From a checkpoint of a small transformer trained on Wikipedia: 1.51M parameters, RMSNorm before each block.
Each number is 128 + 24 x the weight over its row's rms, rounded and kept within 0 to 255. Layers, rows and columns count from 0. Numbers have three digits each. The size before them is the row's rms in percent of the matrix's.

# down: layer 11 MLP down (transposed), 128x64, rms 0.122, rows 56-127, columns 0-63
# up: layer 11 MLP up, 128x64, rms 0.132, rows 57-127, columns 0-63
down56 116:120132156147081138109144135128149171125175144175111144149121102147153097114178122167111147131170136139119107143133096173162139134123133155089125112123132111130133136109137086119139165104133076
up57 098:162131158091126144116181148152152121083156134181119134167130144121168143133087136120126119121130190148141104160135130115168124088161171126111114138157157107139112125125140094122131140141117129
down57 088:146114148108171134148129122106112137146111177118146121160152119108104163134105101131099122160158159125101076168104118190126129099127116138123119106163139099120092148153096099106128145158120103
up58 109:149103151138148131125141157124131127104134116132082128138122131105131139128108113146142090129158156163144135098095149085131125095153170115178152191125125155114141125091131122124133102129050123
down58 105:147110118134099121122108131131114133156118101133095154129133126102161142104106105117118123074115126121110121086171199119061088118129113134149099128134146137129069118107108104120124105097117145
up59 117:101099159119145111118143118135105115156123132146133137124096158136159135167113124116143155137150160111125154170109171116124077081128120130113145125139135123160189099158163075093135101137122151
down59 115:146118110156150098113112124138116130114113078160144074124125081124143095099109111162158119123102161118113141121109114142085107127109129125147115099155113093131130104106146125075163116182154147
up60 087:150145150109094137158149148071148130129099121116120145105100120130119138120101130123094164138108143123148105168119077093088155121129153149134166096166138139163131145108148168172137099119136101
down60 075:138062106125157164136158106145119128130132119087165148111136112154129108143100101103127135097095156093126114082121163129113103117171125116120108118133099110088111087115106135090122114124132173
up61 112:113112148122155127132113148095077114118110155112100141111149163124133146143125154096095096145146144169139104084120134140183105125173154139120161150112136142154148063134140170134124116132146141
down61 123:134108091124089104157142110103123154109133119151073147117127137104126104126064149090131112143148123115115130116120162154148132139104127126058098147154129135101130127122119130161098168170155142
up62 100:061121139147143092148141175137136112111092087133112136157137118102156132122096199086129129143152133149111122140113124150151099099146137125144109118098147127153123126094169166153116136144123132
down62 096:117098154121131102116131098156135124107153152137102156146171134162144171149142120118185158145086122113082146148139117152094083133117138139182121118125152099113114184129137144129139103124121142
up63 103:113151183112152106103136150091108150128133118119126110139121150104100154136105134154108094176106118117130176105122156127119139095105140110112125112138132137155118095152144154110129122130069055
down63 104:142102135167140107148156153155108086140157118107176143112114102126109110130142114097146122128108094137156132128121111097124142119088148086102134134138116075143124115133065139183133131131173113
up64 089:148149143148151138174097149084120098104121151168110119113133095094107138152127124148106134117103116138113136147120122169131149114144105135112174126116190130118108121161055113121124100099106126
down64 087:105171160129171090083084117142156135133159146159149138144134128140071159140115161102145131137099132082106135135084163118121128124118128150143134107154120149091115095139139147153129151160116115
up65 093:201114098147133130133138141110131135161086128120102132116119096123187147140120156107144109107139112171118169154132135116146124091089143111160087126088152105130124110106092130100142112139110108
down65 083:158175102134132129125111167115126088151123126155121134108144140094171075101074160109116144153161131124106154145156140151106122108125152181109151109155126145115136128103119106135138138136136075
up66 088:130124139125152127125093147126101183141144106110105159100102107160114144134060121138139144160111150125126116145133081118135118149126149134115146119135134171146170077156154091162106083132132127
down66 089:131156138150133156143105142122141119135117140081201113131176174174143122140162170135121136089086126119126169108129147139130129108143140131106125128103136132145103115111158113101117158114135182
up67 116:114118136168110128143080105092104084106119116151089143115116144148161129140107134080108124103132110135149094130136158097150126139116136129093125112109156119174152098175107138084112143084141108
down67 117:171127121138106133139120073103080134135154099114135116131129146151129102132120122127141116151135136100126110143161183116137086126133129164140187089177123134165131150102123095130135183118116142
up68 088:165120177136100111124115128154100149113133139140090131142096149161097144149098148139070110102123128144104123140173156105150126131116146151135104124118155104158119079149144161110087170150122115
down68 089:149140130118121109133129121135084118138138109107154120122169068175133124131110081138128116132092121149120129171147157182108154172145137097133136168099167142099133149131094084114117142114116131
up69 102:137143148143141103120114170128123102137116145161105140123120167117113097117062130093082124152123171105125120144129175148121142126079092138136090120122135140145175129135133115138103138145069147
down69 121:172080136137135159134117135110107099106152158116100145179087119153129140158115121090137146134110091119097141119111153158106112171105117115113168126188139135091124134138119107140111118085129135
up70 075:083111141131149118146124147138144165131088153105091123132101143135130094142117169104117137107130088098137151125058143128139128111112118163124151086115147118145116102161180132080163107133127133
down70 064:106132127124138141151131142138140096103161085148109143109140177108176162160131137157144101131130164132147130113124112111094113088119114122150100109112131157146200150171127113147139151139081134
up71 118:159116169123160145140112120118081088125088123130139136127087133102113122162106156141130137153133129122117157123097140127137078121122085146134126174108139160098161134164133176105089148109134090
down71 113:142111138139137106117119046107106113136110129115147100161163130121097136138162155088107140152171136121078115113125155176105131092167098129107116134144100146113142150143137091121142123111116109
up72 085:160100153137142131136093102125133104099063135141139124109118129112109177156099120105127117159179119117123141140126143086102106102149119108130166174137091118103097144138106121126149093166126156
down72 085:147116072128100129153109131120124176108126133101090094128097083130127120113098124110117118144107086167130141109140153094140140110116125166152096122131132106158089154159144068132124152160139136
up73 105:126113150132105175132120158110105116108168104140142169119111147116157151120097155109155094118163154138115096137079161097157120089118110140135091127141153076122154090118148107117131102129150105
down73 120:119167072142110127116166156116172172113166116128127093121134096064168102126133139133142085161149087117115102148140112131133143107109127115120161125141113118101126127135171108096135117147135122
up74 101:104117160123129118141126112104133135127134085143111141134153114117119147163121134098140089091122159142120147069143138102147063112103089102152162094110143135125102095130161155159125123177142138
down74 099:147117099153142123091123153163109089130144158138168126123155123164120108129112131141138147120128136138141157120098109169123164146111145183094095108122207147105121106152121117136135110174118132
up75 110:145106169126126104107104128109127145088158100123146156089130115102118164166103121111124132157132152117126097132110161113107116110178122146100142104125165069143149144115114098119159121101088089
down75 126:129125093158126101144106141153150144158167128083143113145101128098140134072105172129145159148095096124103145128161119132127128093089120163152132138127142099169096135120132130144094169140125092
up76 112:134122143150159150189114146121057142139132144147113129157126136089120131170110191138148138144180121106147145120119170141122147101124100142125115125143149152122134132150118085102151119097133107
down76 120:077149136114111143089112116146114082126089135101145115097125138124117166117133111129178110116104080113127110158168089090116106146138144162185134102097151130142101119110157121124127120113139134
up77 076:107123105110142101146133121114138084078105138151137092098110103078122160078128144138155141171130097108095110166069117095156125114114160112093119121122130131105113133101110118106131109143133136
down77 065:156113154128107150123119148065138155132154146093121089153137131173097093160119137093130117116098145106169144094139130093114087117165102122154139117139132107100113127105156126125137077109121145
up78 082:165080145151127100104117154080115139106107143114109175138100122123133138150140161117114141124173144121108139115100102122158134088136181114093133093120109163131179120103134141112159140145125162
down78 071:118091119117109145153123097120132156118122128045101150109090126127137155142177118128120147105147119149140150077121133114115104152152149110059154164157110130137119135129145136098115126140147106
up79 105:158128223131114117105127161118095147150129128132092182097125107130118131143118140114151119130098159131126121165097115104132126116118106139148136128114129136122141173110179141122134110118143071
down79 095:121097074106157142129135131116141107107097111134126109172139151141148177150166080132102105148144147120066160126151126149121130097138153123171128137100112111148121103133075131113115118102123148
up80 094:146136139151132094170119158090119145155136130163096177125116131101096157123106115081119126123135113096114140143121123111107137086144108147174107111091134164144161092166092126103141118167131132
down80 097:154123111156154107151101162126144127103160155111132135127191142165124145106131125091166091127181102124105107137093119136165128130166139126109153130140134111091120156160119140137113128089170101
up81 081:112142158134171089117109173118162123155097151119131119119101053130138129110090152112113144156083096116145152119112098118165128089126140137120170089139115099113147134132132118090129140122124124
down81 071:132115115126137182114129113139105147111121093126161120109143146114128122155178140145167105099151157160112137087155137110108078138153112136160109144161109167162144100148128161165117132080119130
up82 098:119133143140118109187124177118116122124126135123105152094162150134162129136088153125089124143133131119128103123104161128113093140131073108142164140122141118164136133170141104178175132135084151
down82 094:166084167146101119104154132137147120097167142149147163132153154119154104133142134122122121129140112114100117123155131117159145130113154137099107165105074094143156112085090124099082129133160157
up83 113:141123176116111129147121167088134115114106112127111123101163101101121179128087134097116135160141154167180106173142107090124123119104138110116135113121118143131171145137160142169092128149126107
down83 132:127133102130158186120136157160132133118106104090142125132133083128157148118163131127132115074120112109115134126139152101185099118161138134121111112092139110166089108136109089090173139126114112
up84 088:138092175104125140146162133108151137082093160125089124105099155084134153149126147147145113108139108108156105099150170113142164132099096147173125155115117129119123126096121154146132125169098115
down84 086:169108124101101141114145184107131103097112146123127106115149127127131180154121149138110140116119146164167113112137117134147090151134133114164148116198173136114154136124125083174145131142116124
up85 116:127118165138127124112111152121112106103121131138115130101130123168102150145090170132152167123132180168122102115148128058148164137104152097140120102179129134150132132131140136120156124087087107
down85 139:144105081117166116151128127128111095141117119119095110110114074127105133102164138132129145161119169122133102154122114148144126151132078146086140103116158119073155108136130148170142105158086134
up86 096:128118157112130170129158157154111136112107123106139129137149140075164138125119141134145113134147156138123178122154163087128089118114147104144089145110131117162137125162181159115119107069150153
down86 089:096147137153174166077119102140124121122148128164134129120113134147137105149136152118166103103116057115123121144120140134099101117136102126122179103103127109098088125116136108106158135167094099
up87 086:106165125130172086119142137108108101161113127125119130057108126127111145149097155139093119115150131113128118145101148111124093105116051120117133136138136181134133148134157158086144139131129137
down87 081:114131143138126128104148165137123139136153111090089135118114094168137154119154122122117140159142083141132149147143105107142091141101158141133115115096152123112079141164162115172147115068115176
up88 101:165100140119139182115074139115106089145154105166113127076116133133140128127118145124135122123118171119146146158137142093131082098143104132131128126108125110152132159097107153125142166107087081
down88 094:112090103132133144098116153138120131131104128187123117136152108166136153098094105144118171094116138163133109125160144068159142120152085148163096137116098117123131120140104169159114155133121151
up89 118:154115161118150125191109106096109100163130083136111130136165109066136148138126157106142148098127107169127174145128138147148116145122147122160107118131134162168098120120118152107092111120118140
down89 133:139123075131117123131148074108152119118148115111109129131110136110133126142068136125129094163103148112110132150131134153127122153103131148082097158175144074097140162141101106128099139123179140
up90 097:159114147108211116147131113132137106107091136124108142117105103142113186146126116121121138151124084111142137136116157093098125082156100147141110124110141111113156119180107100120156105108117118
down90 089:153087109124047144148159105115145147085095116160131123159139162132117130124153087114087112115127157109088126130134111113087129135116094150109158107146100136132109128148096123139095100136134125
up91 103:120115121171128140107155147119121114164122138156126152079141158083090120131070131104116107095142171145117104143084138118134124133098152136128184160135160159121124132144119124151127127142073132
down91 114:131109138141125140138094091145111121109124128112174124168115117137157093131136144108105077151110108149129153143088106121135147148083117109119077113170141100159138128101110102088191143130134121
up92 100:120120156131165114133114119117107145086136139118099194127113139097104144127095134107161152144144122172104140124142169130083097117074118132114135156138127086139107156118118106146113093095131166
down92 097:128121089167107068161117127087161121121118091075139148102111129088128140130106130105115108163158154156129153130157176142119148098134141126085102135152126120121117103123115097135123156143164129
up93 093:142147180176086102154110145117087118103116129109125132136102101132142138163107171135109131117096066136127135142162133166135116132134126101148100073171151129157115118101136108131116119132138103
down93 093:122108112105135122104118122126137121118138129115176164099139132179092150110131123105115139148079151134112121142168119088144107148114143106117150150111161083081111106150120065131159139115087130
up94 099:128119151128153157106172114122136122088100085118147189103139118111160159162127116167092140132127164113157174095122156144119069141147126092103139112137116158130139137111130128120117095111129123
down94 088:139144134134165109119129158144131084113160149144095103115131140155119113095105118105139118142147131158102076157110088115147156151105160153099160108172168140086139104136163138170117138111125151
up95 092:111098168147098152135137164114103089108114140145123156097118149141133108123108140149130126121092145080176111131100118137124122109109099170141133105099128121164192117128096115158111140118164088
down95 089:146112118121135122141098134106132161199159124098108157133186089139133135153111174108134155126077109101165129122149124129106138114118104118165149135154087135094106124163134125133114150113152124
up96 096:128097158117093109166106109107122102121093109145164117123110113146121150182141145137124139123120117121129214123117127150120123135109151097095137111115134158152159081147109085105116105109119100
down96 085:136133114150149139151113107122130119142124139070133079143149143119154185132124163117152108117151129097141142091126133168140144173129148117089137171090182137151161131146108121119143131124170110
up97 094:138085129158117148127148107089107111107133078118122118102137175126159125137106121086122097145145134152139118115131098081130080074154138131109106109161122111116141069140104137100131096130118141
down97 083:109129119107136123108091135154134129137144151158099116122173136113127110105134145116077125132140151119133089144111094159129147141088109171120171128148089143130079118121089094108184172120117132
up98 095:167132110120123098133179122104080147097088163143108152092121124148072141137110137065126154142105115130131134151108119108128104101129142106148135153163131131166120120112148119171167120147113133
down98 087:160154127133133094112175106131106128100115128122192105124116105161122118174135105083142168151141144113131139108135126091123135111115148102105091163084110087120132113138126117138177124097150140
up99 100:154113135158098111131099152116109104138123102126137136110113111167127148184125114111117110130165093108137146108040121147117110117128116147150106145141158110119164102122117127128126114079074111
down99 095:113135115150159155146137131117111123087151159059190127115160141103118171130179095118110124117128109141144166140124133161150098152125130132145128112113150110152118127148094107089140165107119130
up100 094:183110149118154128138131109096049062111098143075128164134110122122101147129132120118166177153121136127121114141132112125152110149150131155116098155129098121115123132147101114125132151129118113
down100 080:108115126115107147147162080114148138133103119022129136133113151127130111122197147125110152130136139127124133089156131127129131125115109127142106128128049111116113114122117144133126124125133115
up101 100:149149131150151109152132101106099145149115137132131119126152181120135153149110154150075093143161134135125099110112141090152129080143141128135163143127123171144143108126134137166128112097079189
down101 092:122064134086136143153133082163111115119132105067078135114113092129113099105127150103098107124124129128133165099124140143126110162160132136127105140112157109125138125084119096091130104163134132
up102 104:119125154170150135106144178126113128151118121125133154141112143101118153114093179137107123091128153130134133148133142121115112148180143154120093112090153126136175060129133116161142169121122167
down102 111:129108122165115152109142078103141174151165095179116147138128103139162127144132130135136124169118144131100155128139168153116132120157107117127115082135117108079090147143186135137110138097143130
up103 094:183119120133151102126132095101129130109089140165119120134063172128095159104103136101160141155147150167133146105125122070117100123107101133134161100113106113122165128113162111123134141139126121
down103 093:143116175189155142123131088166124111137091098098174112159113077161116127109117138123135099136091116160088120139148113139126155132123136148119112139116121110160103128117129136152149168163096135
up104 085:161160119154184117121068107116111113115127139152143091135140096139091179131110114122127134099139149092159138134070164098113095127133119114120149131124163165116115119113112133108151105160118122
down104 082:169148137168126071102094144114135121110124149112140118155121110134111150140131170120131181119125091102131147154092126174122142172133157123084166099125144133099169118121128145101125092136134114
up105 096:138163140154123119128132130133117134105109101156127133115174097148133141162075126115154100107130090151139126091104137093134125110143151104092133109149171142127159151135150139144050117085130151
down105 105:157129163144091130138098123146112134084124200101117109157100118142108137137147112108120166141122125081147138151132117115108157093105131105074132135125089135126143091138130116131168084157136137
up106 108:154124112136143131140125182104114119126139153169137153107133137119132169140130136144094182071112129133181163148142131115128099107120115129136092132120168139165137149133076096103132135089108150
down106 114:126126098151159128117107131101161129102160160171129119105117113156139132173084116102135117113087169176143098167125112112139118099133108142107165109142178173103126109127129148119115130092119127
up107 091:138104147132153165163123135119117116131110153127141133140110125150130188207139120113137139131159138124104145104131164107123116067161129134107129113089103114177134106126106181129120119147118107
down107 080:119069125120099139160156093162120134125158117081108098144097152127141158143146121135107107098133099120105161113150108119144108172131128131125120133112187117183141148129117084135129119145169118
up108 101:127113135087107142131132123081144154116101108161132131125129174155096119182113162098122118137100126145101121124101147102132133127109143144106107117073171118098174155136121103164111154093136099
down108 101:114096165098070111105123129096101145096127170168154092140141111157138133125080121144086151113141096104102147150127140120159114130129143155131169122097094129171092142141153121139127134141131140
up109 090:138164114157124102078100135146134110123090125131079139122103088133179167144121136124175107104160127157110133150133157078145115126144119140110170158131124146109151116159082128114100128132138140
down109 078:142095133109133129115120145127110104121139121051138138117129124160097113166109126112079088147133160112113145098157171124148138098130128119083133092146158156106118104152114119152080156122152133
up110 107:134131151146173143128106158092093133140148162145099152153156125128136112141112155091080113119144127120148166104099169161139103154136081118177134124122141144133167155096147133132158104099137119
down110 116:156184105132131108097128099088132195145137117144128159097127091124126108135102156132141153127124104137141140157108109152132167103146096154163146128129137127156095119149132113076163123115095144
up111 092:144162148174171152154086119127115096129135086133118151124129106114090121140108141083150119141128088120136126124094114137141132093160108095155167121165136110140151148162121186143093131117122108
down111 081:170168119135182122108122081116122120126090131163134102113175137095133139144158146118128113150147151135092103131186121153112143098131136145137113174124114110124136176114116140094159132144099151
up112 092:143116122128127107107133139100128131109084116133079152119179121129151130153115133108123174069083147143199158095116111134119109112118107074139129120149096107134157145151135109133127117108127121
down112 092:111130105107151117120128125151094105113149133116102127126110061161144064158079111121122122150111138126114116139116158147112120112129152147147118115141040119108085155119122117113119133152125133
up113 122:151103157105172132097164123115058101173144124131102112088130173106143167141123122133157122098115173142127154168129144139134080119106127110115121135119161126134146137119150135150100112140115152
down113 119:115124144146120140125132105171161108110160115123073137105155099109145115107206107136104138126115074089123111133121108113114125152096150127113136130131129143160166161178122087125119121123144118
up114 104:128125169124096157152118126124128121175125111152114167112154180111151146145094105141162077142126150115143123134128175108132105116133097159177170074112123114151104124159122119118125105118113137
down114 119:135144120145096081185177148114121094165143150131100130109145106139145103113128124201094123139139124155128120128126138140165133130125133119122140123129174143160105146153135132117111146135197115
up115 091:113113153112127134193120142136118080110126150158141109083121144075107106106084112084137138115127141108140115131085163116164150132123093158139160107102140087107110118152148124124108114133109112
down115 092:170143152128149141156098074110101129103095123148141129109142086159102172133126127109128142115129129202135141099120130160141119114159093098112109143143126107141148081133132154149110162101127146
up116 087:100127168135166147130133166105136142152108150149127092171107110129132111193132135119115099133116113117122170114099124141143143070136098103115170106113131129161099169109112146092134134092127140
down116 077:116176097119113154151128108106132127117148069128140137118128150091137153119096104172128157109112132149166166165133139112097169115129124121144088152129174122141112177158139103168135126146137127
up117 106:155139189150127148089107155059087097086114141119141101095136095120134132121105128102148116107127166120136155111116114149112124146123138129093142091135136125163162124166129115153088141118116122
down117 107:114117131114107149099120149128125110084116135098152161171147113132140100125187129163111154113140130108129156113086094150132117189116159152098150109133137149086160152154151118116129095096125143
up118 113:104127143113151177143110143108145113147113153149144132144125111146163139146107153137128089107163073141162119114124168093136088105123133139141118093097127143138179120085121164145102106081140139
down118 121:121196116120100080140144124136167102124112117117143107154132142163122122176183137134121104102139115213113133139155124120167122141132122143155150156130120127125107149116124160146141110114146137
up119 080:133118147114139119128108193126137145138104155121098110074111123136090123121105139095107123126075115134118161113135113090144149177137159122111128134102111097157154126108139192103126088131133140
down119 065:160123124123156139157131125142087097123168097159144103076147114092129122161117102155147132117123133135129183102146119145086123127123178066127090114141143133143167115114123154134134159120128107
up120 089:149104127094148153088092135126105145119089144137097133101083166129122151145129136120119162159141125131156125107126113132140159080122148133197140092118114125170123131126154174127113093129166120
down120 076:145128102084099145147072099106120100129116109081104124132163133141130102101114147144133141129079113110123139129126139158088161089155137086147138121129115131137111137186095146104104129128149167
up121 119:155118164118117116095130129077142099106082080125108147109141142108105128151075169108116142108104135159164143139120151086112116124148132095102151114121118148117161113139174126122097093143108141
down121 144:088153168147082141090161142166124121113134113150116126118111119155119140097091158160138136115079096084161127136135110118103102152093137135136132110135143134144079126155144090127117124106102087
up122 114:140132119147149100136110152117119122127144110159122161149149106097108170157106111096135143098162138109122134143086134085101079070175100089116140095130158126167112116127107144114133105118114148
down122 139:113155121156179122124094135100162148101161142148140080110139087106105163153102107101135128122098124129120097151119080155133153138149136144101152132116181159112098109148124147116097095130118133
up123 097:160152132087130134138116170119116074111133155105085112115164166109123144146106132154128110122108159124164148149121122076158099096128122115086169129131126145148156096151132101100107120147094121
down123 088:163137117111126176122156148144116129148163110128139122122087117159120127091062134133115112122157116133186139100126077129134098146137099127127099087081094132126092103124112117147146126145141107
up124 096:104114152119108115166088094135099138143058127143096116121108148124175137156095111107149141156140137084173128123111110134113113158112155122155135129139143091112146161160076128122138128112145135
down124 101:169106143118116136076119129106139140126117153151138101141155191092100168102104128102084147137137126124113142105090100171163132120123111122124119131156147146155112088094121169155120156113140125
up125 099:158130173159129147168141120121101097143112135153137084110157128090153118142113144110128060081133116145145112129159138130160077142113100114141105153156133147103140109135139177124110095116133135
down125 089:095126117102136134154114058164145120145121099120153166103116144150107121166143126130164100129137129133143182117104125073139116113131163118095109113121163120181112142141096105134112139158135113
up126 118:153131140097156109105090152093104066149082097142136150082119147140130136125107155109142124118146186147180089118116130119115118085127159157123132127130137112121156135119132113173150135117120120
down126 136:146097101136125111117111089120091105112091139124118155126114114148095132105138078128163100137137162157114083109140109137166151138082138145097090129143175134121166156120097124136145128177121132
up127 097:141157132148139145121129153090141131147113112162136116108129087126111154152115159108142160130137098148161152106065136134104147081081111138135097091091127115138143121124170165103084137113148127
down127 090:147119165157132128129144134163116179117116128097150176151140107105119083126118077148118136109155141135128106089147141110121091097189143112143087141163128086135130149125115087122131130122123102